{
  "n_layer": 8,
  "n_kv_head": 2,
  "activation": "swiglu",
  "rope_base": 69700.0,
  "qk_norm": true,
  "bias": "none",
  "parallel_block": false,
  "init_std_o": 0.0575,
  "optimizer": "soap_variant",
  "weight_decay": 0.0,
  "schedule": "wsd",
  "decay_fraction": 1.0,
  "z_loss": 1e-05,
  "train_tokens": 199500000,
  "steps": 3045
}
Each number is 128 + 24 x the weight over the matrix's rms, rounded and kept within 0 to 255. Layers, rows and columns count from 0. Numbers have three digits each.

# gate: layer 4 MLP gate, 576x192, rms 0.067, rows 371-456, columns 144-191
# up: layer 4 MLP up, 576x192, rms 0.0652, rows 371-456, columns 144-191
# down: layer 4 MLP down (transposed), 576x192, rms 0.0661, rows 371-455, columns 144-191
gate371:141046173124124121142141084105127150102165178171126159119122106145134147105128105080125158140146152148099083152134119099121169135146132134139133
up371:138155137127121140115121140144104129144134129166165107124102103152168118101113096125137108136117123132147149131107147110086114067100121129110150
down371:105102168143161138079180130125149115127100156140151149120158101124158165155136149095142160126097145149098142087103143129114144112135200097101134
gate372:112089144144119150090150164177145113177138111143146179140146169082152136149156135087173159147076142131150117127128161122124111104119138082159104
up372:175107110130137139067114140105143123111087138136160119149117112129128168158178145141109114122133190208119091070133115114119096115138140088161148
down372:139092116159091169122121129106176092102115124112148164146118110140155109144124112094187123120127122117142185094176151167125130105135118105050122
gate373:103136121103121148125152144142129100130111149082143132149125140131135111149171129113102160144096120147087110103135126111117135111128114130136130
up373:138095127106122101129126107148131096126168127143123125140069102138162103115137125112135092154156157117128136164086103139141132118102136123146146
down373:107134152126131131154113115115151102116131063119151127149137104147121132176126135133125160130120143117137156116116074104122139120168109093092147
gate374:101127116098093150164172088139139100135136139123103169106109107149112128102094145093098095143109149137134161097100141102094145173138099133183143
up374:099104123174111149106118106103112131136122104123118123125165133094159137160094116130137125112093090102076081155187109161104133138104145148103088
down374:112138131166104137084123133142115138143139109144132118128129106153114154158123182096148133153124124134124131116109142129134140118126169140100099
gate375:128156139138128159119109135131146097138126107123140123150124124108102110105119130120126169155149101102136098119160111099145127164115153130140143
up375:120134106104122184134109113117130119181136114110165137097090120200143164127127094109127086138158154149120129156116124148128133116145129101116138
down375:116151164145184147097149126189117117172144089096103159140109082131114119126145097128134098135107187148124107129106137131131126136140145128078115
gate376:132094155117118107092114133148123134106153148120081130110124096124128123089096105135114143125113120087097101140100118088089122114129126154135129
up376:127099152104131157145136117136164107130090176127146131100106096123076131140067119155118133152147170127138130094139140101155133118156110158123108
down376:136161116169124154145109181138133110125133148096177090150093083136101157134110106141172097152103121126139089141127116113160151170138114132119118
gate377:096134160089139147101100154132171093105166133107103096123163097124115111128122124142087130092125109138109102138147130098156125133132104142100107
up377:145105147122145109109139116120108151147164125161099143154135144132097129125092112150101158105129098135101102098160099142107140081118112178121129
down377:141124103125089136111125108126118131094132118100150097172119120129100149120112118136181101117118105131156085132175146140140118140129137131129090
gate378:149106141145140110128105102131116095144107115174177123156158114119142132093103118150148078136150124123143125122146140098126098164136126142091125
up378:124121172135130101139158137169139146118148142139148115110096130152109124147122125117137119131098121113155134126145118118138122148127065134118126
down378:096147074088113190115122187091172130156142106169143122115113155140070104135117135136083149124156113143129141153146147152126147141128174140184102
gate379:141135087128104133124081156128132111111161065054079118072105058129125151091155109123125181150157142131125082140092145103142166100125102138152151
up379:143134129165159118154179132104138130142175139167162109120128121105130084168123129115114130121138108132137114145147120153137089110116161118084112
down379:125147158147125130117119127137157098115146088084125130078109109148119113107130132125133151141137120120113100123110170128137113148156133089105134
gate380:129112114111105120127142134145169128154085080122097164160133124107142095137098102161104081123148157145148143141130131053130088175115137150121136
up380:156116153147137092112167145144116150112167147152143127121151113123120124083145159100116160128125122114120152164103153158138131114120107128101156
down380:152132139095167137094155119139130153113136152178154086151160115114095127127145147133109094096124138167098096150186144129125144091122153141168149
gate381:168089152110146114113119139143103118108095120119122112145155130126087126123138122127159135163118171122140105128132166144117147143118114168126144
up381:145138145133148161119150124130154117102172146139132154114149148126115082128113087127146112157126159131092118151055174128143107166125117133120107
down381:111148110132138139099109117181151151143148126119114136135117153108148121125146126088124120160126106150125103076124159127125119125100127150110107
gate382:121187126113140154101113139107142128163128132115151130131088127141120147073125157157124158100104124109133155090137119141120116156077108138140141
up382:129170126143140123098116129115139129150116126132177069159165164120128130151128143178123131169160157103113108180155093115117109132107137097159124
down382:170082146110176112153123125162133160103149121117090103138130153116109109179119169116091157172107128096142091116130156134123139134147115116101130
gate383:109108115109096115151130156135138118121123118141108111129131134115106174138126110111125088126174113135104087138133109101138127123089174076129130
up383:128076124120120119128109114173143139133116146107112157099184064131078165072110129107132099121128134079136106137167161137138146130117133118094117
down383:078102110118127164117141116151121120096097111149124107124109106150089183123147132083150154117155140123060137144101182161145143173120164113116150
gate384:129148138121129128139133139137119153108140156153116085140133100114142103165110091138095106137148141126130135131113115102138092094084151159133128
up384:104157104114139178128142139168114145143145120122097113144083166135131117109114133147151125200168136149138172087141127108104104105158167144145120
down384:149128127104098172111082141092132103161141166154098158134125133111128133149109125122110132138112130121085156123118116123108144138145105131142123
gate385:108102111129121153159108165136162155087126147133137125154152110157083089094092156119092140151115152152129151144145092142152140148160120105132122
up385:125113135108132099117172095114118127102134161128104148150117138129087118163094130132123119096162129154152134167159148101112079114130122117133081
down385:080138097165135121149100118110100137196130139140114119155163144084106136120100148116138088149108118131143125114143137088160131135112109115159144
gate386:155145141129116119142147156142154143171136109121103116121090144098142152109125165118128126070150130081149110130108145100126120100091162203151160
up386:099125098164112129088126148146145123149107131120114123146136137131115142111151105137139144117123104139084130101176110110103109108118132141112122
down386:117130152146171146147125139118150145133158114101143126185116123115127146143163107110129148135145130126140140140109146144132119143157120098120099
gate387:109154140092146117110145128136110152149126055114116119129121114089076113128165136112118094132110119164134147138126106157094129118113101104112158
up387:161129119130095133120094174133111099114138169154124150128156090141180087144121104133117142147111116105088146117117143122163140154160136121119155
down387:099157154151128155151112090141152159130150104112100125090126131106104132142104128164172091165143106108130101145141131138140133159129125122138106
gate388:115124102118140123113080109135112170117110131097082120084088138044111154129139123133094160117107168117105125147176153142151113118108133120121124
up388:091108175158132125107178111184102133147090130154135097131091132139124192151131134145126109140145071181162091136109154105115145141142131125139109
down388:094187137123122138128123139147157136120122113149124130119130164123122160138080127145161115133149094140149103142150087105097150132139133032165097
gate389:156105129122077092152155131131151107160141137142133124083145148112157117125137119143102174141116139112162124090116115145152174160087143138143098
up389:086104114130118100132117141080135137082087160164123098167170117108151179166150134162142137116094134149141104075120125105123088145144154134126117
down389:116132138129189097143136103103134112107132086100097112148117115124125158168112141166157139142133106138101140143097128123121152162114138130122141
gate390:086131173127094130143131108163127098092131090109101113122079151108123125165086176150122163119097091119098124127119148115167188179160107152115123
up390:138163162109128107137093085069129100131144145160083115163140181110118086085148158166122089043138105182134109185130116131102094150113159099103042
down390:093122129081122186143122126073152085165144113128164087119138128150147113139123183166102145116142103140139139125130126148116103109120126106153115
gate391:142119182130178072089161069115131101097140166131094131139098082114109161107115145122134139124132113098116113157128158125092152136154142142135095
up391:096124118111149131188147116072137147121124147131125117139112107144120151122089141146162079114103156127120124132142088123118211149132127108110124
down391:110135111147155199106094145164141174132141115089141090136095086109144130109096143100143154111103119110129089123167112127147121153118098143137130
gate392:109136146129092122097152110140117158097144109129146172169089113105160140140140153129148141085184133136136113142126130133122096170086122152095145
up392:089158093178138086163128130145119161178143146078143125112127109145122159143125092108126128077140122131147086127107070088120106130107121112140155
down392:126118157095102152103095123100117144124107124133121150117109127138129111098096129102116112165172147156118127098155163173090078116116131152095104
gate393:112162093128146137129128129112083129138123133145184107150112159143159109077118130142143117126131144146138151135127115113139152118153137107160185
up393:115084153135115142156113117129126126166111133161146112119125118067114138151117121136112060133088127111132103137159134117132146131159135111114128
down393:099084119111124117149122150110102140149070133161134094127136096125121127103108132124146164126140117151137150102126135088107125146106127127104128
gate394:134137148109186137120138134166134104175140124161104126126127138104106083134132150063183120159127142080111181112133116158117133118143141111131089
up394:132142147119108119138117130094169147105110126086107147114123140143131138152143140127071159123156143141134127086111148131112117110152175127139163
down394:117158154093114132097093141099136161104117162167116107118167116150136167133143092135138151134114119131116133140163124157136089118147114112118120
gate395:155110104164122103128111133138150166133151130124139116150105150154146162120139121148124146139152149102135108135145169121081137099126118111167106
up395:181136169113118150153143135138137143108088122091134150102125160133166107155114116145107128098141122142128099070124112111132100153118128109081134
down395:132126129139125103139108143132141204125117107113158102123123112164137137149138115109115112140139141145160123179086137133108136131119118099147106
gate396:157179111130093116114134144144159141116162111173136137153113093104155108107117175140126131159148136123106151127133099130163136092131156197127145
up396:114104119112122121132126154085143168153142132129148117147114156162109104147179082100117087142167146139150105142107183153131093106137143085129105
down396:114147129140113110134119154092122118167117152115113136086112154159119165119129129141094143115109126143125116103114202144113106137125121138129122
gate397:158145127130127164136129147127110142124099097131115113106173100140115076123125185155172093092150124168139136115095127113112140138118129143129144
up397:159102165119141109116108120148116145121073083130117137118127092106131100147163140143106097154119135134156163147135080140137129134108123121146163
down397:130134126160118113127144127129136102107115172082121104136104099083150126158118144123119125141116124109118198104126102148127135121103145138107141
gate398:182129165103155158160138124139107135146120085102130154110141128117111156129131129101141084079125134101129152122106147130140113117079147133122086
up398:148174130171162075115128124193138109157127150149122124162159155109102107137081087129145165152131096159135155148164169144112102113170137158166100
down398:088118165149133122145124098142101153123147143116143125160117123157114125128115089115143152148146086158100158136100131094141112120160124130087156
gate399:145128167095128139154173121129130183161100135138103125087110147139122147161107127128122149125092121171152107108113124083111131133126144120141163
up399:131175126152117111185086151137116177101118076131154135152171126133138114127120099100115128132108113150154122123150103100141097164100125121169114
down399:105105122159099122122084143127099075088158104135134121132120152133098132137185175121134136139091085104165152165131117102133126133142141175144144
gate400:088173101137140162150133109127106148119167158154123136124125143149114162113117124144166156101125151132152138144126119136120137108133140122214127
up400:108141093130102120130114185109100096117147111144105141108102129135131138105154136068188125081174149163126114142130125124103122113137138145157062
down400:095124112133074103128106124135129121135089118146140119134130099092150176158142105123131155138120129112126102135129148164098092150128148143134154
gate401:105127137112103159128133107123153100164085104099090164109129114122053064093093120153158072120155093103166140142135135129129118210121146125088109
up401:095141126109123146163135134111151110137121110136149158077136065135091112091118126130145118153099096140120134153081049169118123144173104127099124
down401:114116104139096138191131188134104145117123126137100122155137112125123160138103152138168138116149165105134125108147116096102123132139150114121121
gate402:112114113104141132119152103109111124135135178132120139123148120146132132134146136089123141119133125142098119137100187138126128156134129122151132
up402:131136098115161138138120086142148138116130123126088117094133126114162139144119106139115097122130111137135134159114141128129070154096124123113144
down402:064144149149154159134152094140146159162089141128141083107116115111165177112059127107145140152135165143155128116128114151118124131125112141131115
gate403:080103137166108116151171152083173142117124113164130135166124115148145112124143137155146097133185107106146132126113100148095135151105093104189106
up403:136105117113143094121140136137113140129155118162123158128167116092158129124123152132088135095118085115083149100142078096097143089140164166115123
down403:145163095117139159148142109137157114117151164141110175128165138139128099158160129106149138141129154102137123129087107162182108109133138137121190
gate404:091131132168164151136136166176091090100160115164117117170174090117134105156114149146177150096107129154085154122142127146093151114147114126133136
up404:145142148131088106105188097154106111107110151147133113105150126094097141115136137116084153165117102174155088102142125163144126125139148158089135
down404:126123128123149168137146112154121084157126130109131135104122130134131109136142110115131131110138112145094123153108152129105135117123127106162147
gate405:161184137136115119133109102104108139158117176136113093162158123093083123117099134154127129078107124174106124134099115151133132090122147147127121
up405:100160191111143127119122121101134130129118133143087114191130126142104126115136127172093134120122092130136099175128132137127106138120128103099119
down405:132128146100105157157166167125136120119120131161131121174142127115145115108107140144126113157152121156122126137170120116110113124141117162126127
gate406:111117106093142106143104108118143137123137119141143166150135130126107058052102123133108113131138130144141101125142088176076149116150128140149086
up406:115141110108150119132140154102144118129094137104137160129115169158078103100086180126096129113093118157123172099116107117094146118159155142137110
down406:125114130142137144138139184128113148150105132129132127134112110128120149164094155120132098092120146162115125131131103121070147149126101139136135
gate407:116128154088149094144134120131140129143105117135117099101129157074099144109127165140138142140095154112096119141137125108142106149131189141122142
up407:092111075122139165139132103126113122123136097112135120111110119094082153078120157155113116102101131110150117120143167128081173115117138156147157
down407:124122127110126124113136112073130158166112125131113144125105070141175156136111101100142122124145097116120133140117126094094102137090087135129151
gate408:125148166145115099104153100115142143114105157146153125129175122140160119151124151142158139108071109095123158125135104104157128101150105154128124
up408:116162149124119179168150128143139124164186085105151114173154145188091128165157084139079156131126126125150141155106122119149109122130111137134126
down408:131135094158120158159111131113107154160155117132174113152121121151111137121148123152145114139128108140144127145165118150174147147121090164160149
gate409:143123134147143125091106151117140138153119107107114121106112140188116104131123105130075167134105112141137104160141132138106135142133119095133155
up409:154162161149107126078121139124128125145113119122075143127138169139146134115155140110125185133130158161142098131116092099116114125142117101201142
down409:114110148116105112150118143161121119142147134153148128098137141150093119075146163096124124149132094143127149129117110156097116159147119160116121
gate410:137126169144138153121090099103114104110157134080175109156130105120120113191129090128103140148116149108130117161167109127131157093145179142125144
up410:127093122122132165089115114171145112148121159096142093144154126117093126097136191114121152133120144112122120130135175128147116099160128109125097
down410:130134113061089091154172128120144131164074145184135127114111142166137134110118144118141124132107106109165124125116061091140092132145151121160129
gate411:100132157110149168142131153098132161114133188123168109124118128136129141141155156094145143153118131110153178079134086142122143148114134170129150
up411:107122082157128159164158086127080076133164158109164111136098111164103128147132148140130163133101130153129172109150098112163087137154105114092124
down411:148120101150141124128124143151146090108143058143146131128155092149117134105129131085133151083149093115126142122144131117110141120144153132130103
gate412:118122132154141115097118135156101131179133109129108124128163117122117155116097117117153134131116108117160138139163096136100160163154173104098047
up412:161120127110102133127135167124124096136124145160115110155142089106084070139151121073105146120133123144095140136132135115175133156124150106115117
down412:117168138106155156138138128123124160111137110127110104084120138098141155139154088095145150109115131107141117160137108167128126114130138133109114
gate413:126132120144133099189110111118119135147093092147121126163124130148110131135156117143139143136160133148151136109107129155168112106125115136167115
up413:110116093110113123157131144138123092108071143147146148134130170148116139115123091124095112143110131139067085130118143130125157154143178114196099
down413:136127158134135161085152120153166148119143133132132103144122130124106161128165116108118104147119138102119105127082108079101125137145145152163124
gate414:148143122112122120175172111122109148104113123150116139133142125140094076155116150117138115137144135153078076121084118171110130129146167182139165
up414:113147144154112140108139097170106135143103136109123129175122115077107161128104148163099140137117158106157167127160099120132127137141122148132158
down414:135164120101135147186143109164130181117119111151082135168152084110103144092093121150125099134095152127154104125114099123143135120140132116125169
gate415:134138123117141138156177131130130187151104191101136099088107112078106106109090148140119112173133124104106151112127110142129124158129137160137124
up415:143138123116134110128114139144136147177121187071111074124092143102128127109154110114100137108116187151123106156126101136153105121143108135092139
down415:093130127172148150157132109158162131159133129162104118126136100105124121111117156150118157086111128159127135165110141097130129180144089135127141
gate416:079126133121163150107122130154131118141122099080076103091146167109144162124145114137143172109116192091117116123123129115136092132114131123131151
up416:135125133139140143156142113120108146097141150149146128120109134118133158124130119116115102156131111161141128166110066149133105149115109167172101
down416:130137125134119129109110134142106130134125146155089135123135120148129149107097123148144087114104125153169110132103121099103132150098137112138170
gate417:088148126153110142166076116144124145149091145127106077109119125116118137136114159127155075165113138118082126110130113159107122110125173125116150
up417:131133135136109093148181085150105155112138081123136133129167164115142171149136134166150154100118163163133112133104085175135126103118089109140112
down417:102101129105180101111128125130158141125148116133145183162141159096148121140166118124149149122140135124159160150144075086114181131111130103117147
gate418:109087098145098121137160115183170081126142150150135166101145156140123107141137144116138133117130158150170168113151112136144152145066176142168131
up418:080101117157137159131117100122147120104133097141105124133130131102127136145147131072177126134150129100134191111136118147079146077160118114128107
down418:155105106110151091097147136139141158105113108145094109108083189119157173125121116119106147126138101165114142105130123131156128146071103148130122
gate419:137123084136139124059096082100145118112169161105122142090096132088171129110124162127116127148145161124130115145102091117121169189144112114099160
up419:154098143103177140155115192164115120109103130169149156125140166147110159148133091151131123134109105123100147081127134151117147069187132123152157
down419:137147143146141123162114161130090148116105130156117155143138089124134116125122134161126115130114119149117087135153107144153098112107097104148135
gate420:166120152147083164185114126117137134112160087126085110137145115109119135136091131144125129104158118159141104114140126140117142127141150160146135
up420:123126130149147124090131085085122132113122121116143149109122132149122141095142095126097173120168151120119129122120102138153115096146142080160120
down420:125116145101163147168114098121103139135127085116108118147124140127100143137144151117159132121127089143157122139128178088115108135127138184158130
gate421:122170108111136138151115110114068098150143113113141130139155153080110123097125138162126108134100112118122130136163068133144097112106147111135131
up421:086094095149080122097090162109159126155177126154147114124134147136108053119142119165142147144134140112139072153132109176122135087105116131104136
down421:145142090149154134185122140116134111137089101096109074136124144107125116107131152177161130119129139148137117154117075179135127162145136099105122
gate422:146097163108131112108128149148131148078125073101169103127114101130165113101132113081110094147149102140142112169080165095128153115070135129078094
up422:130168114165127167096122119145136149132146174146123100149136075144153114125091153129130145144133094118103142163155148112116151131140105117126165
down422:126153120105122094095121136153097114119093103152150139103148117151111113142107121120122114118163095178154154118142115105140133142148098077122149
gate423:147146200118123131112118087111143168103120116139122143130120162111149127091147151142144104156138141099119152133147121149120094136158148130145104
up423:155129138099135114147125143140168138109145173127106155146082124101138143143123134141138131161136147143132065120105156128133106080111148126136169
down423:116126184157145148136121167109102174124158127154130122142119115170083117146091113128130073090163132126133123119134131101120140122110160126143133
gate424:085081152113133125073111134126161151155180130136113102102144098064073147104140119118110095106139094138152095144103123154150166133113141094149139
up424:118140181109069098102153081106094092158098157109139100168160152117132145146116148113139121145133158105154130128120142091145088142136149125132109
down424:137095114133142122115137158136109101128094120165162116133099132120134125146114135108142127126104118097137097092108106098144118166160122130116110
gate425:113179131148150133111125131136121149082106102108137161101187099115111133119068121140177178113112152139108129118134148134104130125159141144122151
up425:114119153098116119127117120146115158101118133105180154106086133137140132106113134126135124120131168135120157113145122127156172137123123134094140
down425:146107137101130117164147163120179160163125137111088156110145172106147160080097161167080142089161136129138093113147114146113195126137130119147121
gate426:115111160135141164135156075130105087122156116131144091143103105057109135157118119085137100125143133102166097130136106119110108115129088115160138
up426:082116132094116185134131123166121160103147146143096129172163089120146131161100140132115102127127177125132119151154100137120131104095117109162123
down426:103129161120143145093166084116170102130139095089190110140071118101124135160143124117122172131157127159121140143132122102129139106167174121155160
gate427:125120117143122107127168116122122185133106149149129095104127123102119082140105122156109093115114155131147146112146101212163089156070131087140145
up427:164152144165159159122177135086099127149125161119155117133152107114102150141097160120133126132116102125112082147112156143104104174115122099108122
down427:181155089120116106124155148101116110096127136133121164131129146114087148116135126113100133139139080164155137078147104108120144122149155111119110
gate428:099135128115100150165187141118165105125120120160114125129138108116127126126118137136081123109164105149164107132146112117141104106148124126128132
up428:087149133103105147140114082138168139165153158134148139155139143091124116155127153143142130105134128171145146131113119150084117130165155161105114
down428:132130170150158116097105113155105147112140119091130157088145117103099127146135093134117125145112125116095157131107121131132125134159112161137116
gate429:136124146137144118137115102097096136113103142148070131114122091132150135107158111132135157111134165113179155139111130137128128105117139150137153
up429:134148121161102165117117170106148108099136144119126119142145107120149143133145094133154145091142137151123130114115166097129155082135141150118159
down429:132128126099114129110112109132142096126125131136151131147124120099136132166197152110121183126136111107149109111111113119078134139083157124102135
gate430:103167135117158092121116103098155175133098137107114112121118140120098135120136119093137164128136170107114102161127093101143108155154088169114160
up430:140105096149173118111125124133108146180109095146143154117143166115124129131147111120134119087095136120160137131095130141140112134205113133141147
down430:119156156132142130118135119101160125109134122142092132095114095091120115149187119098094116097116082147133128149124165144123085131140118113096092
gate431:109159103125130151152113120119117157158110124133150161153128102161158112098135133176131124117144112098123155131158124101119108098118144094135157
up431:134142132120139154150110106141111148140143143149121105094165141129159100099119127146113149102142100137096158125095157082142148115159169133128137
down431:146141136133110116146126125136155123146149119135107127129130118101096164164151126155134164196119138120111119157151075110114139130126144139119162
gate432:168102094195116120108113119092130096168155126087096104143126110170096149122122155122129123114144111131100096158110083099164167156144129091095140
up432:124121145130114116172145102103135173158121126173176130154146093141111110115099146183166114107147127085150093097124114096157113124120144119118132
down432:129125116108163088094135158115181113112112112170142168126134150134149115136115153155102167116131137129128146181174091116131176123157124186134157
gate433:144142122113110132148146093143115115172166134112084112121084161121139104143140171109131139155144133154158173129141128159078147086124130135146093
up433:108121113133127116173161176104114112117108141105122106142109151118130094123174125113122140107097118161117158092127133127174136121131146093099097
down433:097131110105166104161137127159124100111100098120144162150123111151092157111143132123129172092135142131140144075150125105147169129127144141137150
gate434:088119156114155155126099143138115176081176166163092113099148115118137101100124148100125107167105068154169155114071137165153127115128154144127154
up434:172156149115112158141150126162129135125161123130109116086113089115113125153154122133134136110115125153143159110096087121122151144140139103114109
down434:164127109085150127096134118105118160113148113159150120147132132146156130126119097139148154079092145100106167145108145140142086170143162133128109
gate435:166126129169119138122134171105134127106113108176145096129118099102142132150137133133136124126133134158131100162138116138105136169180113129122083
up435:141119125107147114131137148164118137104115135142128122104129118119109113142185132113106146141091170126155154154122133138111119120121120130124132
down435:121158082120143109118113146118181166151148178102130111126129110128092111142090159113188118158136119147133122104093103116094116143125114149111125
gate436:091104100131145116122135109153101109130124150161078117138159112159129100108138122086096136052122098095113074129114148123132113127138130120123127
up436:132096139113156123126164092130098126135120130159141143176135126138083120178121101150153146155140119127111117110169148173109116148148116158109139
down436:107150136109153083103116173155099130130091114120145106174087089088157124170101129120115161153145155169084081138151108127133090146174110139140129
gate437:101121130124105114146093127128077149126186145112127145135073104089113156121134165127141112107100096134117097130144126162130154136143154153087116
up437:131117152082135120135164071126112108114142160169130144118080115096084119113150157088155095128137073138118118106096163144131143133120113149153116
down437:127178139107172122127136138147141129130143123100122103136122159138127132090142148150122112111137109184116119120160125115121111146133143094114066
gate438:152134132131102145137094123104146147105132108108129082109108142132125141156111081134127123142124077155150132138138154152121132076146145126193170
up438:137139161109109130118136107131109129166170181083174150115097123105162116141173166108138128124130129100154120207123124112119142126137134162115126
down438:102125178125124125123165136117151103113092174152176132116147128108147090128175123079169149133096130122118127125125156144156146124127151214098127
gate439:091145119145046105118157151123154156133150060104131136121129116132138181117103133106120138114123122130162089137122151129129152139118132154134128
up439:113068144124078085094130083133136113131096132106120144127131101144146124122121106127139150143136102184100147156095129123135087072137132131131138
down439:139127085132098186096119124142135175147128133106121097135140136166163155141120137125141126106134162157161173120117152117114113149166108100126112
gate440:087165107130108152080140137108125126088124121146124140176169137072151126155087133117148122107097127139144084132119145129106105086102180120092164
up440:136110100153137091186112092166162112115110126139147135103138102087144105141130125171142153127097094118146146104118107052149115099171117092154133
down440:055132097131152102150130090152090131134124103194103132148161132098131124126147110164123103141131104113134136146089159141098182105100138155161162
gate441:148127179135079093154121135137154166117108143158160130124112110119136156175156079138099128102116134177103089206070116135145135142097130129153099
up441:111132138125055128119114169152156104120094135128163087151152096109138147108142103146169098122106128143133120117112113117167096134158170138080115
down441:122153095113131111114137119145159106124133097111166184149129138074154101124137105108120130150141135132156155142150114109201145156128124155145119
gate442:160164146083147115134147137108116124169161093100156138172125143132100095114154146127120156145178113123124099111112129170162171146130136124133147
up442:165100128151115118121118112118136170112097152133098080112144114094154119145130162082130129141116149151110138121138119089104090161139154136078152
down442:082124134096139111129129154059125106139077137131098143092070156140130140147102084146122110109152129105122087106189094082167126133089126161138132
gate443:141160173134131143106161150134099110148128096116134147121104109129177092160125134146115097136133161139139080147123164118107135148096122120111138
up443:144158159129152133115172144100134149063126121175122154174111096146121098124113124120138124135161120129121083166127121125135110157133116104112108
down443:156101141130126105103102187142144133145154161125090120122105115090119108101155139137134106134077148172124157124157098149128110094145119099155120
gate444:136117137144110170131132136098125117120128101114145133133141142138138167173114150137150113110148070150099133195156153162103114134117147152187134
up444:150123125113142130103147134069113144180144129138155138097150156116141128119115070142114115140072108140121096139094118121094143115172117121110068
down444:125121166129150110148144158095148151144105136066111152150132139152093114140154137144115131145137105162162148157092143133166095108141115185103123
gate445:153096142115114139150156112141168133104128100167130157143124084151091137109148099134153122159152113138140146141160142113124146161146113102137140
up445:144159129157109109125138128191169128136115164142124145163110092153150169114084114108096136130132097105138114130156152108137119160122127098146147
down445:125181162152114073154142155150140109158075143122092096134130158124124167152092134122144103084138115106123138135112110098191090156121105088119107
gate446:123148069113119088161100138172149118146080163116174150108151145105126125112108107132183124182098133162126111117098100143156124154164111187149108
up446:111095111163089095135133055159139101134094150127135158105107139140114115172112123132163178118099114113191163116158123150127128144131169128092162
down446:146108151150108118094133129114154104131087117145156138098116169146121126109136129123131151155114126164120125141120140176176099167162117095143104
gate447:148081159138141128122120096069174123125139116118139161146148111100144115079108137091110120155111143140125126158110135168113100115139168147101120
up447:135103121154155141120096114143176141111120117086132165123143099112128142116148191125109141152125122122116169116108142120121139116104145151099088
down447:091108103112150160125166146120164090102124131130133120132134151159121117148150136174133126076145110155119153110146126138122099136101129146074109
gate448:126142090122118128138138128169140161095058161129094101086149141101162157122142140148101159144134133130070115138104123138115135137121116145129129
up448:198112169125139086138156117128148110141108168135160156090114089115129145143153098150145113088136131147097099144121122140103111123152097122117149
down448:183083101142125126110106122097142148103122122112120127081106109140106164171152104133156155137143150133147123128151142084106131095117164162127141
gate449:118112141076129076118148104124102115115148146146132135167146140143137110143117136160158135166123098156127150148127113137143157144118120106170165
up449:133117183157121137093118122093149141092147148074150138087136132153137115149163130113147150147149093105123109136173096119162146142102113138104146
down449:112117130154087121102145090144149143145130146100150122100164113151133107106159138184117103122118168112152137132144106114128099157110121129116188
gate450:107114105125118137126114076141126113147135110168113115142121120115109141143154115166115132157170115108116142085134113136104094118121073087155122
up450:137122142130142106149140100132172132175148118139099089157149111165097110137149128125098139125112088136196150112090139093142076112181147142119127
down450:156129140126104157085109131123073151127146128151149140142115107161135141072129137135117162137195151153099180160120146141127118140123148140122142
gate451:149176140109144099145104164154145170139164137102142120136099112107102141126123110110117119138112117082086188126150093169084113096103096116136157
up451:122121119129147151115115150131098115152094116132113143126146137109166073118126143143101168138133133086105111136211160172120176126145085123104074
down451:123124133126104156157117168138126093142088111126143130108146120159132163176114099107098105143120145141134124129166157109138138127137121131137123
gate452:133116109102152158141120133131142141157160111140081134132145135111153157104170153142107113102097129101070149116139099126128133077126098181153123
up452:111149135143132118097111091111120120132113119137119152134091143093133131142158117116117145132137117145151121133131116097146129145147125098172094
down452:135138147131123090125111112157086120085108118090081150130106101106105125118138138109156109137124122128127108127125118094134128123153121066130140
gate453:151139165113136122097119144125107179111097112128144147194133113102133105113070089131142129127101144148135142132086135106139102149087135136118114
up453:087144163126151109167162119108093097122189107089149111101120122104113151147124136100092127118185126133108131128123128099136127139106077168156112
down453:133154125150132142097140141138122144143095120151132121171102135130126132140080129158115102110094164155149131123092157131144121125098149102098135
gate454:130131146109138106124133099071142125126132166140096110115155123101097152134132143119130169172157158120075117141120139135134098146099155148094110
up454:165146125112167164137126144179131133155125120136110099130132162132122145150063128113099140142099122169188167147122135148111105102132108126128113
down454:141146157123140090113154135128154114157167132101103131138120109070129101135117167106089150152173127166126141140112152121098136130156111125100113
gate455:114149162149150097098118116120133104161138128156142096134129111155150129117098150144159157096117132135105105117153174092096119179150124124183124
up455:138176176157062179116174152089120102143116105069166110149102132125122147106117166153139135141113065142094109109134127146146108142137165134140136
down455:134168123142148099103106103104091194101138099158115119107105090121102087131165153158141077093094107108133170103104167144135116120138144125112143
gate456:162148099081113146133108098130110114132111100103074174143077164180145131111104134154103125140105158164086117149126103143157102153143109138146133
up456:148133147093139153116095142085167148161146132080080111127127103151139114086123147106126119151173102118167147158103095170134112097115098134108093